config.yaml
hidden_size: 256
positions: "rope"
rope_theta: 10000.0
init_std_o: 0.00841
lr_mult_o: 1.27
beta1: 0.95
decay_fraction: 0.372
batch_tokens: 32768
Each number is 128 + 32 x the weight over the matrix's rms, rounded and kept within 0 to 255. Layers, rows and columns count from 0. Numbers have three digits each.

# layer 7 MLP up, 704x256, rms 0.145, rows 345-453, columns 0-127
178132116096095169057101129156146103138210138143121097157102126172155135115140161135120141140105118124087114133088117131076077128140192089160134165127124109114143185160124124170149105160145089160076165089074139176158138144090129151086149156120124095164064123143117154103105139086147205144136188126097188112107167133136063165122132176117166106129110104135114148164136155149146126080085
187164154063166193117056122053184191162164121131140113129089119077134028141126099126098140112144113097102081050065165105146131158138145109160129127078117109118118137138103088078146089179127145103109097111124155163115204169151079170220179135162120149178083141138143150138136132136130061133128106088135128132106114102108159122105103129117154125125130143112137129092140165093124122167109
152126154135133138144119145079106093117064150132158099129139125117169111174129128107097142138179110151150118138153111155162112147147134104128094118143167124204105182130101158127147141100137146144142092113140129180133138132116134177141146128113100132099125088126105105118106124143062100137149116102144117141109134159147119171107096150115113132130101176125049117147077151110112124057141
127144161104108149094137086176107141109097155137063092190128088113133068160175118164099079203173136113095143110117146096104151088173084146109089101116161156131119190144098133130172125164143101165083112096152161147135127153125174121152151148175153130153063093094106097118141096121173126103128153079157151135132110116105213087141084146121155163083145091103133092157122097101102133128071
145098165133059143121135089160111128128114124168103147094178152106134145128084160184222210123114165147143120129181105096177134130145142133109113114132055125132136096168114124119114113078111114043052100077144148135119132168140132160101097124126152142100127183081170196057100132158114141064150159142151077132093138102139126101100169068136216097136135154126167131176129114182132100117174
144135155161153165193074117153098155103148156167138127162128100102161145119133125150131155209121103164107162088083151089156179118124103136113115117164136129178099090140128123080135104143124133179075156106107089103162171096102008173085132102156091122152113100093198115153128161066130137112111134155206127201070162134093086079159072108141137109120105111154096163107129134136137135147096
103158192080110173108156113044148139162174118144169064117117108149086201107191130068119127106132096084094091128085117122142135077154107097108068185151158162130132141123127114104138100117116116134116116153114073150141162089125086124151101157130111153173071145080144095084160081127123090139120162148132111109117160107053156166042154155121134134063114102189109160172105124148108095099096
135127115156089185103133137172144182089068134150186150173137161105075168149160101096203114096061078108126172124160157142066089162169190178159100120119134155140150139099178145122124108090146106164143107117127129148159155105123128100174144131083082142139144063144128122116137150088152110150130099161147102116145064115170101106231108154158133157113147063093089144134088154133094105154134
138180154089163116180067136174154171115143135100193126164146087075129129133185145078089132087122133125129158130131162095158114133109221111115199142135177150230215113137179148119097203128138112094202086157115119117129074102106104150146103098142131123100167170103084085148050159157107158155101093198199137120149134105161173139182068150165101153149126151119135132124089148150096141110104
038097147098122118082110111140052126190120059095137186050121105118187084222114088154075134135152173137183104122165122107093129131065135113167126187116124174180088158099132178170098150168116153097067105139121150180141152135160096142168100143108120108109195117078174212172105196098123120077158142119141118132151166129132082141130116170132109113117157110143127073135169142174149116101140
117160152149119103197167129155094113160161113159136130121096115134145117101132144167107135149101133153196095126146103084096080147136050098109115164131167098169101131109127158177081119118153122165126168165103086117140141111133168200113126095107187138211152131104127113132071143147115097144071118154162096148117114160097148149123206164117064166130113070164159138118104123128110134099137
117021114138098140126137085060150126176136121082081155094142129095113180117103147137158129148151119092066094133091126161130186125151155122130153054137132084119125079126080081144144186095110113104041179151176157109106130137160118147145167144085175120150122139110129162132052153144135120090044147098144139140114125124127083080102144082164167140149160183158184108134157163118118146066111
068139143119202159151109075167159161136105126058053132129118170153128176138110173081113132102108129112130142174135080113163131133082118085132094097160155179085113117108149169155118131098130117128181125097091127073119149201105169144161119112130137116104159165138094114078155083084133124113134146146114118128201115130069102147109192146101096126125155126123175134142156124131076102088091
110108152165140157128169126151149112133155178178145138203156106167122125089110120160129144123105093084108140141158092124178142101145169116138143119126127183081096095173099101172051133104177102165137157121095161152139054069172141171139162150117157161103136163136093230123101123139146088072151156086113081095132142161159196125116055135136157157145118105147142128159115146084166103131175
155112160161101159097163077161130168161102162121101120136096133099066103126116063167151090145147164101129091114121087107140156164169110162064161144145125058084100116134163147130155131102175102171080117116163102146150091140116158154103126118151153144104138150128127084157094163140099121113159153113155128110087165133173110117130164170140153100122107114123121111170169101097084081118108
082150141130094096114179167156076109133096162090126189157120135168157126109101115141033158162124076097136197116162145147146130189158139110113198132191175125166105107122110144143129114124128107156150112162128092132102148120147117106105083153097191116093123132130099124098093185137105087142094119132114159112120131170146145149077092124127173151100157148119151141152101110129073178130137
093175161086108185101126182129210171122094109125114127112111110099164131125127087122160063145124105120127114136129154154148138113114094126106106100129166123111164177139134123135186098128170157150166162119160112191206106107070138117066143128149135154122102147135120112091109129120119077106164144151149169154109125081221160093161111158105155141185127129146080119115089180122138116187187
101105151112174131173128224168140142109113101099124090095140155107127158196100174184096164087115132140162103080143149069154175139058134114081091113165138176140107168146120110121171175144078134140060133119117150124113174108139133122098147096102165167161105168142155112200105092179145141116112101122130128153167157157088138079127147107121106164184141121135109179155203174086149191109186
170140092109099128154159106132187129106127145091095123078151096069139151161161158172157141125120105142104109144111095139091126153138080116096066093157107100079167140141099089126111140141112134076153166151100146137126106123131162089127110185124091174093144135173158142112121120152115137123109129084140132096128170164135108153130167125122070150166141144190101097159149116131114171080145
103194126072147103097124094129137123130099132109126118106073168108096150129086156174157143092146083157085118172038132077158098118137125137150149127152142081091141166159185132126178157105122136104123131123136150065117083179166107069205119109131154067132145057127031134162120126188142116119226024085123095126125074136139078095138107085111146177117134113166093048146150116074133172102182
118160114145039144125119159129124150164157114180148162131129100131146109080067136119123110161148113207139143174128154148179063078112092107080087172084189176133127118112124111164142140125155131085126066119105143146062134076100134158145136147173203155143101104091121178139138097067150139126100086097134124088136105136131147082093150164150190108130132156136165166124168094172128109111172
146174162181096163130156123137127089148124038081132148152105132186136131133097121123169135108088090162119046164124099126056108124095142136139102145156148103144132152137127160133167153115124111197148179104074101123161109169168093164131134112130140070108118141112124102187143138164067129166150188138215117158140114141121097095115123121082152117127117123100127166126136138128112149142131
180156145120141090083135155153105122139093078109122117119132135098164113139150109128144119076072095116135084108178101101123159110144047163118110121109133127095120125135173109113160080075093063147116107107117129167125129069139121099114155136111141190172107137107136179125134164117085186104141129151178146157137116114120154096110146090186130090185106095148113123104141109152122089144103
136100087172129131135099130098134080114078111149109106098128148133133124163127118120134150159152110136174126129165175132035118130182109067154107100158166014138122090195122142155161118090086106144179083161165184122139126050198200145136101118096130086138170152058124075114159139158131075093068102095051125172122061092132117169130100133115142171085085084131155108154100102158133197074132
135142152117150086074124145099129129111160136139141134174171132153163094125116124128110153124102153111130136135162195094133143114129145135150115128142135121085146158133121146179094119097085113156143164110137109111118100111144140165172140115084115157098122107099107157140080091121138145163160120176092140183137104150175110100103179101125154098137086048135072138131091107134131101193078
170098112097169144117115096110126136132117141109171181105089141082192158136182117119140140146143153147113161178161167152165120079128122123089146141093117181090111106132187124131096174106093142117133074138162136135101173096118139149117193139096090122130135078098098118078116162146074149102160080142140186182090129164087163158106114042119150116115164132127120094090139156111027141140098
107108140184158101127116083095163138092132051123086160222100144107105203160150061151150159112085172109096160192128138102107138124154099122124129145131143114121167111074109089130159066106139121166108153138096127156066178138147174124112112154119114087163122145146127173146149172106174156070205109117073135126105121144095140113171112097086153149138127175132146135143129138104159156143111
148118119100153155135114134137105146149106096138133171152151160134166138122130117122110146103098121155138143101139109139108144123160147118131129133077144089098102115158095094072070142144087178176180100094111121095150170104171145156156146139126104170138168114118122139134120091148135102169113165154098090156073138153158161137130112092139100099126129101132118180141125167108172125091132
096096082143185212186096052122199102133105135068163131144141177151137090134106131164143116104140180140110084154123137143140079084070085143114136093077233159091185157092112125102108133205181139113165109148125132072154115137138146126184135135131186143136135049114112156152161135115092115117163141125108097110122147104151160132067163140211145151113139155113092103064160118143153083130138
130096117122115178091107176166088107018161170121113092095158096147149119091121126111102103193119191137132182195126104139125101143190079162144133106135150151140119115113104141102152091142112092135075148139127129088119099131099080206181190130144141124069177142074151176100123136123107096147131140118142112129140150180117148100090111157131112101083126200104096095105146116123120112113146
123159159123146107119110083096178120060155184114107044161143134110115095106097145112140147135161126136105081049102174105134136070148166157079141124105068131183089119129052090121088101117163160123156111143095100144159169106116142133084159154120157132045125143089152111134085172109134134168129106100163076092138117140142135098149194147088125124118111188109112121115157159185130124152092
126142119132165102085137167142123180154133084157123140123168096157145072125079070103114138137169160060101144119165141142097080125063112140089110099178141134106169121115107179096121122116098063211197146134138127137090141070104107133144068105129128108151142128093109136149152100132131097140126150185058086071079145187070146147108193116118125158163179098095147088137130171066165109178145
122157167047142131125127105125109116157156123120095129167105141109132160108154110056168138156120105093100092130132091159094188111135091087134111121143064116070115118139083125179096098137069150152162110136178209118091093125138150134115071138120140109139149099095091109138119169084108108189144148146168104122116129159157074136149138134084129107114141131144123075146047115170119140093136
165141102102109042129141072146069131144176133077161175150099178170098170131123131057167086151140057111118153095165129127116164094168132135179181169116092098064137111113114119126134115114121156087130169093168183142134046180178100113125197208088092142116115134115102102188072091099101150108126137146133102115128108137107086114162156127148159176123128110187121117118131129059167118129080
144177132118135082087127142083126148154051119091123154166095186066130094080153102115132123065167098109094166068101107166159121180127086144142107139126087121117170072157202133073205138093149084148097101173120105176132155111148172124155132102145108144110130121080131115022141179202166081189122123178115184133129089108131153165113160117152172150118118019113108124031116110094136067077098
174168163159123115126131140082055079156124071101065131132191098125088164105181154155117104148147156145155154120104128167130129150082057133113121043107102203150147166175172146152124105144181081159108138170135139144082165139180153086147155167075130127136112167125054122116117164157146163167142106123120125107158146100123131120134171127173155187132071097153133124189191148150119112118127
131161086104167140116125137136117080132149134127133103147085076148146134101163151136166162133114127157127130123166165133144109062142129147138103110149156108105162078127195124108135180153188126159152093122087082118103102105073078106154153106140105154144156143134113161105165078163069120095164166095139151139059075145132176122158159111124144181151121109116165137081119062119085170137164
104133146148123138133165149068110177058122157142143134139135164115167136106132097087120134140138115144133089174119148134132119104118148176135147163160141143115109145123104116109109129153138189115142113126166123110109077078120136117118195165087140155135088100149118112054149122107202097056166050094113181115033128121173098129130113108132124093180172139082148093154095150125151164126121
147121181116131134161106052138178180120118136082093116140093113116098102126159073124108090113106179159130152120108057122116122093116115144047142141153130168143067136077149119068117107157184107110150145159090100129201135111143081114102097091161172138152154150154133127057076075093153142112163136144132114112094104110145094123156062114094133091177115150167164107058149156107078071097126
128181134131164133172121121112124145102092154144140133085143130143117077134124207050095106146113164161173107112067137161153100066103105099109087133160134150082134152113107134122174132079144158113125163172085142077188176138153136141103150074134138156102154085167106115157019128189131112130003112161100112149135129216125161160099160135095156114105132127158149100152121181144131142118139
109143129149082146152176150079149148101115093129148150140179143121112134136125126194111111157141131121142157149151151118063127103153068132148117136164092123123178149115077090138147142104173120166074110086148128137165191118143111117133115084107160109167091071164159157140115162137122151074170101119099155094090138122135112127144110113171200136155195124124128137136130110147158173174150
154096093134123081134139193180125104125124067098167108085174120118140127100097108134097115163118141218059153102139163132120089134123092157142145133148144112170144148103121153144104165111153141125073109112141141112104114075168177178120125147096148148193123114123110183144161093128126107075098163163166150104184091095111122133058165108120155141152191114185114165160155131171121186115143
120150109047162156118135131127104161143171127107159090170159200063130146129118145097124110088083127103132077121119138211184096140186164150078101150136142189111165142096113123162170063105103133117185101143200121087111104171152120160074096137135110124137086076101132095160132115121194125135131134150142141111127129070175101146162063143171114127141082131193211079122105136113076127151097
167112123156062199103153139087127174120124092156217118151072153066163124164167133088052141099119114114151125132114165123068255118121133134120100117118099073148190203169092154111149111108065120166088156170183136114116176121094128125128149088136092099126070098109157109127123100129127122132112102116131142081132127092154126142169155167111128112092119138203139118115179119169110169077157
152123065134087142102125118065125125118119153137107125104075204187145145108143126159170147176167131116160110130193126128092132091143125119120147153129110109129132122113089124112141124125040148131134155090136133126176053106115164191142187198193156140133112133122031165106083112130133115105125147117120123158106133151111171088134135148083096162152106095146122160091145099135110124113080
119134097102129171148147125127084160125139130158138139093052124134093185070154157159145143136128085200147105125144141124133143047196145120150145125148128173159127153099160085135133084114164152161114176104097043100119141105123108119104154164133111155100081180135163098131128105122144146094120090103130133149116188137134087080141133145126116134093081094068141107134117091126126146157192
093148069160104112146111136159072144082125145108155127141146102124125130140152112113125132137147141147132112138126130082168120104141146120138110115143101145134128139105076125165120103192129179082129157168151113108148084117122095192147092115166114082154095176189158106143135136099092123138102144033144089120129151112133121155142125207150124086174110179156179141128175137163132124072144
161137203150148095097114140081079152168082110113184118128130176140089163159114173079134135163100187131132031142152135147149146141108136062151135059106093162111117129135149134151099142152140128149149085095148199026132159100150129186090139122140104097146158100173150149109080115148135122117129131091110105100058146172060121147152161100009145144101147116149116130157077170127146107110104
114109114112131164168170134110182078174110173121175084145113106164102070124161122132141152150088121140175176115107095146139090142139170180056172133092100180119127125163111107151165047125144153105118097131101143116072093098188110104119114144130139136073155162101140133142086153127048107114143085110060105115159111122096157170122122140203141131098100119118102117111077178187119123150147
102135221099128166178085105050119146156053135211090175209116028075151082135153143151101123127148172119176102158118167217147140094142158173106104102094125104106125149116142094173098169134115128121125152098138130161137162107106117130170197140082140096166149114110164124104160100141182127094149116130110124055174090095172153096153068116195160153108149126128155146094131138114108128076133
113159128151116162152137118055121121138103150163168127137133100131181125130073113060165135180108113139119157125146182128135131098165106138160118141141146150067090095156103139113176132125143085092144056142084152077127115163082175074110078151091132125115108117125104073133139116139133194155137192116103100106095164084095091176150097104106069115137068103118126141092114191148144109178169
145045166155154159151056115135175172151056180170148165110129172141180120152171107175132164152152122099081101106116134152124075135162106167178213164115120107119120132105155112099102075127113116121126144088122159123038110143071131083191162094095128211125160143099137181127108175081068136145143186146088136112140113142118079099143107218128171120102136154140140112166152164142154133147172
134124142114105143169123177096096222123150103131183099136191176121050146116094106157140125154092158138143086189061095108141178125142220102202143100101165111114145086076138124082156138101132129077105131147141139134122062131132138150192150147127126190107147112163161062131074131143110108153177060114142145115144063171068083141076054079144162105086107147123107099128134128111077104153183
171150152116151097139134135117127071204174112145069125168119069170141133147138125192113074118157146141095132112110132088195128158112135147125105139176156105104147195038166129105124152125147130128125120157120131100114080120099121099087194171139135147119121131096116136110086152087138087072137135129094134099106151119131087101091073133145151119156127157108112130120113096134119190099089
157116099143127119100130103103117124063095162114157119052163119125097170127124121136137097124093205123129089181106088125109158136113153101115144134100070164137086134145184123172170155124141149151117117108143129172152105100169230113159119127183084133120113139166114160086094163155145138096126168103134105089087148060075122057114168146110165162092108151121145166156117130165078081145083
113167094108117112103181116171149160079117091144102122138091089108150131094077179104140153135131193138101161115139101093201145094176126147144109199115163105149120169121133053106091074144129128099067110136212112128172146195142070139124079170159105094189063102140111140186109106116139141125145141100165117170123188119180153131123137145160043111090139120110093142061143092112113096121113
143119141145119149113085147133134131121113108103136087119126149117105033113092152104093100150204118089121144136093136207149123160134140163084155121149150129155128063083118108121057101120141106132139112163109173115109172147152120131153162153167056107128103175091081173134154155075161143161053145158112155133093118127149111125147139142133147128137155190207141097166094136122200183144123
183091086063104112098150104115134129155121123155115166091114143138132065111124148122120083101104155155118113068158127145062110153141137160151171131170128120184093143180063126142105203193152137166122063069115112142108119122129112130154069117168130104165115149124136165177115128098135143139106177129116162046183130183110140093162094076130100076133118071129150139212125114167133112122112
172059103124117159139173115139136101151143082070072120126149135089084118122179144101108094067141111147110168077174123178125125095139122137127084101127138141149114142104133094137162132118161113143106138108136158098125096098160089138149136151106145183075233101135084125165129151121158141127084121127122190095100097109135134187173138148156107041150170169132041140149083096119085126139126
134170128136192127149113152141138109114177096160124092129133108106131099139136128103166115162170145080123086097118089081167122125166157170114163107098129157138156124160123090126134061103201131167127047129100104094086105140157056096113123182083128113138121147132087145096160105160121087104145126154105119125143141170084141196131178070082104096117155121111113067122129091082118126194160
099127132074104125107138127087106102193127102136119128133126164122163096113179165118169192099112145132079076098070199108098107190090107111103135167133141178161125092092148138125117130077160125067145161154111123087098134161171137099138143096056165124168173127124081138091167132107141113074130146158121126151195137137113076156182114123130123100148117072110097119152130057110147120098116
103107138142100150166187136108115135123123127124094145149120165157124129110174151137087157091163165090104089144112142107118094111195107094182129121089142123095138173148144157126121110100181182128095114148151107058180184178110116150158128154113142170121137145125147167110105123135121134138154124114193181149115196115225135129168147124132062126148117110083083166120095125177158094128160
127136172179133106192154107120107146099112136166093139174132088164143077140093140126090194097137169099127088119145099139087161136098144087091124126082109157107135118138116201161088164102106136116091132140140108169172131171103182131107158083161098116136123135134182148142092143100142153139104156129104158129117150176158140090103107139134128156086128162158111096152106134103191169134197
109082161069132148087139131121092091137122110185133162093085118137190128140094100095138125149202113097179087173119069154101163139106179134126114173163156153125141127122129130163131097168161116124125143125130112130126109128100060134144198174103132125114150135108160121177100073170100129136118128118171134103113188112124157151136125101104130155101162109094140135117133095118131112114127
100101189151124115095180114106100106121111125117168135185115085173175099056145125148084179116113131134073085080133118149126083082153164107121157204101132106152122088107146159121169122118116118115149074134130144101108134151111133168115169143147108118114123140125150124129133092121145153120092098050130123154146097141110103147127068090102134133139102141107132047090177152137114129155111
103123106125175111159063225132111132089131118118082162168142142077102155167227153117165122127146111108152132077119124127084149168110108107099186183088107147145143183165120126216113141110119129069106115174122139104123141152115166053168140115113173081168159133169107152170110126172113160120181076139113138167094107105115185128111085111110112130114133124146147142136090128105129065158115
126140125098107141150091127133173122164154102138119144104132167106132137136132095106159120122125153111107095138107114156124114143132153179126107117143140130087152118113098130170153128115118134155178082148125090133121112093157123116149083126068178126158053115092145120116144133092142116161116120130115127103120164171141142152128138137090181150148123074189161126159106089124140149143106
136138115118117113143177132123102187145125112000140146110161086115099136158112160134165147094159136151128156148162140164116111106125116149113154127190122097065112133127081139107178176102095091131150109154152086156154109119140144134164128152135087109087110127104143121126069093054124152148150157128078130155098126144095182153118103093181127149152133052118188150073186073092158194201116
145158155138157122055132116190171129164125116102113099120116114190091112170128135149112162083129085140139152136054165128135073151143064132144107145155078147109154104128094139109105126074146139081132083153108129148129135133119131109059091105167043113155122101157146126162143128093118087096083078133056132132151100143136117148129170136093120121112129122125158117200086119094104150099058
159056093065131142065154161101133135156096132129130168155143105120149099075102116104100095082142110121102165116057109157164105111115108066145117189180166132140149122135120146078177132098123048134109098168125138103171160066166143177136145170097088105109139100105094168148144196095113098133103125134143171131151176124116163129089146166157064101110121138089122120076127139175090143075096
128159148143101145161139122120125118067184158112118150129108100140163137137132108056110135127128169154147104118098161121096166121177152169152151153171120171108187162137146116144122152122065155114170073109135147120153152106143130149112138090125160182096130209137154106120148101095153096152116138101112147125117143149173088188078109153147085169163130136106149130126149134155077097113140
087125159151168049076149138151128162122143157147074117084187105119153135101191121148071140179141100085155095062154126124144116140061098167130127137184144130139190133140074146164107123131100111159070132143111151137100187126143153109209106104098156195182183174130164133095143226063146117134134091093149109117127228143061127141189166103091127124170120183101161121181084079096145132103116
122128139160133143170136069165071100096122136131179128118122119087111086188098127134054150107119129095098139159127230099094140135126068116148105115122116076196089168076083144140119148090128100147125135068090159091100111158103098080096182087133131144164213132134156074132108109150115114107161084190083110203122189098137202141157138123158154092119079114016144136139121100111131125150168
159194066103185112108144119118121117099136168132122116172095116129142121062135152161135090117115076158110206084169117135123129099147128125165090132130148121118125182097097145144119202178112186147159180058108168094154117175133139131114114119113064137119148133093128093128122107103121159146119149086147070131093083133086095149120170079070154093112157088111146146131147090083070112125174
140174124142126150112122174146130178131131101137110119152150102161158147108181180120122155100114183143151104155129127158126094101116152115112142154136114165191157121128189166161112064110180117159075161113186070173111088212146092147150120134161124110079133112122132118165137126164033133197115098165158156102088170184095126150100065167119142123159110110128121137107122099102172143143127
099110201157113121141111067169182134133168143173178102096136179171132094164134137120150153117151075131137141097106128164147120105087147116089140122114107166132173143105117138140141115115116110180116140115134117123099138125136134171133124161119131111148147075160117165146055144126125083133135138100137073120134155130106106196126118138189151148147105102102083125117133105139111099128152
083122079174106149103102195153105176142109183162110123109174133142112178186097177111150082172152127155112141128149136083112113098119119079073121096152129142080204120096068102158170114168158181162067085141143086158110105102142045075138151046177050121195155117140056208072161086103125140092119131125113127129103177138173156150167159125151116183095147080095113089117113167115182172133077
097088175142137117134130090180078124087184159200135108127102226112188132171145136155128179064162166122139081113101154113151216089114120162124120109091084136157136152182149150103162091097151112084154191115121109125115090135076206174080083165101122097212132085112126133091109111135181108172119149104073127132091167128157134069102152094141166158234116126086178129185167161182166084167086
136155124144125108109146132092113097067112134109135092122100139120103129109158201163119176134131143085140157149131113142171136160040090118096153111217105196145088242151124097178123183145024167059102115159060099180117128109157151144116120155183123107117087054084089092118103130134095136112114164103138175133152160109126109145132182139116153149122144118116220144203126132110139085160116
117185086128156109159198116165106156137181053182165138139154076165198118112095127131084131099178091112124113212101137136198108123088081171157195094058151126122220098154105110096131144127127100130133126230191100107098144069146161139147125112093127062133172167128110073144133116215090110148110143114111078181112115115150172152141113205119105096132172122124122109059122127114123082158146
134106119135110123158097110181133198171083171211156104143123201122116166093171042131137157117156134089148125153071142082125146113151129151135096130086206153190055121139128150085133164164101138151116105129066103039184119150030126062142097085148153207138071082114154087185125108131167089122153082159173146061094147111109148086097207098143136148101085137109137149160124147159087144122063
096149143061108121098100132126098109109157098098184200160158084147077136135111121127149065154156143131118160093139096127150116140100112173120136168121171227175159122113133147095128116124157129168088140139122095159098125103181130168133090169137069137119167163108130116147136169130119082166139117136091085117106137168083184143183131146147125159110120123080163097136164101087214126155127
150124085163041087115106125096139120065131144198170186116211133122140161086125039143158089110116105095123084100090148167133131142121128096150164100150116132087148137141129123139144101145081128156110118146130103106100132135104104130099142161145141096138155168170167164095110122109132089163111126187066188106103124155146209121121127155132136143136175107092164137114138134108148140149142
138151124150101110156111119179100111110170188125130142074172142108123112119200103122104071084132148089156148137137110181125157083126207140155091114111180123097129143182158135154128161139099095131156091174125091088118116134141115105195138075179137156124154121079100107073158126138157190144145159134134175092127132104157139104093179135094088153105133132114155115136201074142154121169138
065111167196105116113184101147106098115155165138109095155178150148115127149165126158129129065120128096112118149188133137114109087081098148144132082169169119120096207096133117100090123084163151160078134140150104081091153141135127104157090102122052100134127167147116080097135200156110159105177130139088128131136160121164132107134153137118081118100137085133180141078186103133069166067081
127116096124116166138083118084112099089185136165100125120093118171126166087127173139178126168137188130120153090169053097136111160134127102167087157149085082090129128106154124148181122156152156069124117141068106151166101129081144169150099108149105135083078116149116127138137153152120148109154118178102142155147140124101186122112112118167067093162110183173130124107160154088086109151202
137177195104115121125153170093105143114102103124175160146138116142134071183179142111127149190145136147185092174132102136091173119040182086114121128098106157092089096128141113146096121164101116124071148126164106150122110093156132136149131080133140143163121126165129073097164116121145099136128121139120142095111118116117153121136121148109155146133087109101050087109182105095146137148195
147142177137162097157144164141139110106174154107171153099108101124117115096093124106126130130133161113153034142062102109150136156158095131151141117136148082118117089126128127149129093140196152152112095113139150133108145098121139070156157162135141151098090198185136127165099103164150160143132109161109176143102119177076143117103143180131111099178119139097136144096083214128115142135186
146096137093116152194129110148128128099072137122137154082109144122149106068116067084106121133065129096133161209153171141123148092123154145164162191113154131102119130130124155047129152160071088123193133131064121147195136115169106075132127077119144187146126190145111129125112102179132088110129142153103098176175140166097109132151179125081105153138176156153138125100185119120114130195138
175157155127160155136123115141133144142092072148146158137175064059129131123148140150129153068124143129052075161102186147126084129104138114107129157111111179132134117122152094158118115098137160053119049107108116134102129138150119135093144093072150137107151134119125101083087124134082141030116190145087226100107179078124109074122091106095122097120174102149173153067120119047168094183081
144255161058118130118125142110212111119103177145114111119086135125153186137179083093137103134097122158108051101121101131079161154123111151090163127142152200117124109129128134130121155108140110183131088126141154205073163117198118140078156148125098154183202173171128154136155153138092081116046135154133085155178119155103112112144179156110106188113128136126145176163183160156203154022146
145137177031122134051094137076140146118164086109134113157096123196125089108155164148073131112176122105091138099098122058096084081084121120141129224149115138142102112081176163149103051148155150073092176163085126102125103087126101165116154150128128107108082102140140140124071098120106188139104167083098147157137107100144131137118201132178165183110123055089136139138143116145144129089141
084131190110149113150128068160128121126109136151091112188134170140090175144147078119082188125088135184124109134143105116132164128059123119054114116098126128132109149102179151113150177068088142138201197161106136131143080146110140108152157164069201080173155174137151100136094152139122130155108207077110170122094151123174107133113122086099079179078130113143162132099167090146114110083124
115074032107168129112155142059153126166126099129131135114145110075122140114120056190075086113144151216156150154091156175153099124165121172138104104111159136191121144134083161145128154109104104152062111169170094118112106153109164125149153147205106144095132117101109164146102141135108127129132189097186137055087139126157128108227184128092128161107117179106158116081076162133149132110062
104169206093140152125142201149102092122135156150100135179137147156153141141106119129151100221136098195168167164160178055113128117163090121104131135181052191152133105106103133155089074121048146162119098116110132106132121182140100115068122109102146126109112109068164092168108133043128097137141120144151180143167073121127135109070097129100152174072126086163168132162210133106103172094092
129098158117109133139129156063110116119115118092153122136119112150087105169145095056094134157088112114139140113111192129112124100188068130112113143134126137076088139115135132131130098144123168127127116126130134138169119136108167140136114093133129148096190147110131079128131121156132124092051137116152178099142092159142161173125099101107102119136092164084088089080153137135134155073160
143148130144125094126149124094043152136117094140161131156126114072170140118084026107116131173090150087116127122173162168153115118149046170180099166105088157186057136133153117178094101134108134146091123129118198113083144114098124147151128156075105096120135090118148172119136171124177151151162146115162140107115125128113158158130140151131095108193159155139148147102081137147162049078151
133119085130084163151107067107130179112073113156107126121116156149117154115100109102150094130124088170145139159101152158124125155071137106116107192096138112088188158127123109132119064091139099134048095117093094117132156172129151094130059163123048097142155112160175102094108120084135124140130116131130120108108120086129123126090179117112151069134147104091149106135124077140146122158104
115113140151128100074207135115111088082103137141212172124100142170083114133135158115104150137110126150145168046123204181147145133101128157091145139089104089195107156107126179086123194068088113159180131074115126169039097143103122118090103099138085116084092153148159131118116123106179126083090103098157140150130193173109165122136112137182161111122146094167110125103088138110081138127107
098111134076135177161076074050142094107100153167135107126075075100109076129118219112158080145123134064143142095139141164097160095106128125073111130153150202092140094148183157165128113131113130189099106156153134144120139125137160078157114135061152171126132153107103114128120134127089136138105119169132154116160083132116135110074063096136123152123124171091108059143133118078150123112134
052112109157069081147133077181090098089071130131154144071175096144119150122123122162086129102143134105109153120138138134144131084159123117153152110083100148081055114130176115103126091081122153133111076096115143140139131146097106156129176158158155099126129175124130118192119121133084139102122109150150147193098117188091128145149114115068131071156108107140134163124115154100118098116170
186157086116102164065112090053144117073091081174103135146153108135121093121168123132178116082142120099109160138111106140167136120121105143081205100188133106192106140100135137096092142169150108146135108094126146037123113127162179082156105160088126113111138159136162107159101113119138135098091122173168129153143168088089140074077154114123104060160095128145203162119119141137200184104139
135142118147121078105112151115158133137079098162112141136158083092146142105089117140132063127142090111136144150146098107102106101130127144157119087145116169098161143150060183141187150129157124165134112071109134098119173094103120159094095101098181172110121132095142160100158041120124171105145154152106111087129101079148121117139114142128165091236110197106122117119137076153095142132112
102064086109073166076145162161200127086150154113113098143074143144127136135094152112100107189174171073111191098174112133158141084141169171070095182117141043148139136061157102142119026134094141121134091054208176117107121174141181164136065174117127157078098141123108078150146111137107185166104126112208114152131120153105155090150115193194151170161141071158065078084100111119174146114123
130129110136100139113109171161125105055079131136108124070173142179132180102142132102164144145104131100143117111132096169102146134163144135099142147122100179078147094205165097116168161119112065087134115102135106157171172113149127152162079139178138134123125086151086124094117135120061119141069137107115132106139079088079150124140113129180126161117112125137190123160094077174134164168102
167140182152057139101138121133113173092128081070124192102129144077108132112134114126089130113170145105145157161107157181174153090167145101094104194140061166138157121107145159182110156125101145140133105145124138174118147092105137097137167136164143104227111125143164134159053138079117164112138110139089091076141105138132113182129207142109100134101112107144160150175091161105125075111141
172067129156089142139045105157154093130159163102183105103114127155086091124121121168147140057100100111123177093162166117145167194124157125179172128192108133127147170110088147094053078155121119090197111123096106131125108090146134125136109158109134123153155057149119174133162125193146112127093130204162114106105080066072169108103128139177100201179146173128135153169135129148127157174111
121127085140127139109124188139139177181125142075110123140165121155137070126163134139170123113120099153093170111127171122126183070091161095073136167117147123152116125151137179101116170142127133156117141186107125130114132085108150097159127128130156128130115106126111115145111115128133132136108108129129162176143137094146122162141123108082146151121139151126142158146137149121087183118101
122117127074113113117124144143107142113138137134130081085072098091163129174142131118155140098103124123135106144111073181090123106120200147115158129180140116087139174177183107086084151126182057119152145083106140155109144116124161134129136119086143131119110128146064126076118109095118144172125102068110123095128172162103114188139120156110109155084102103143137099025142105145193104123121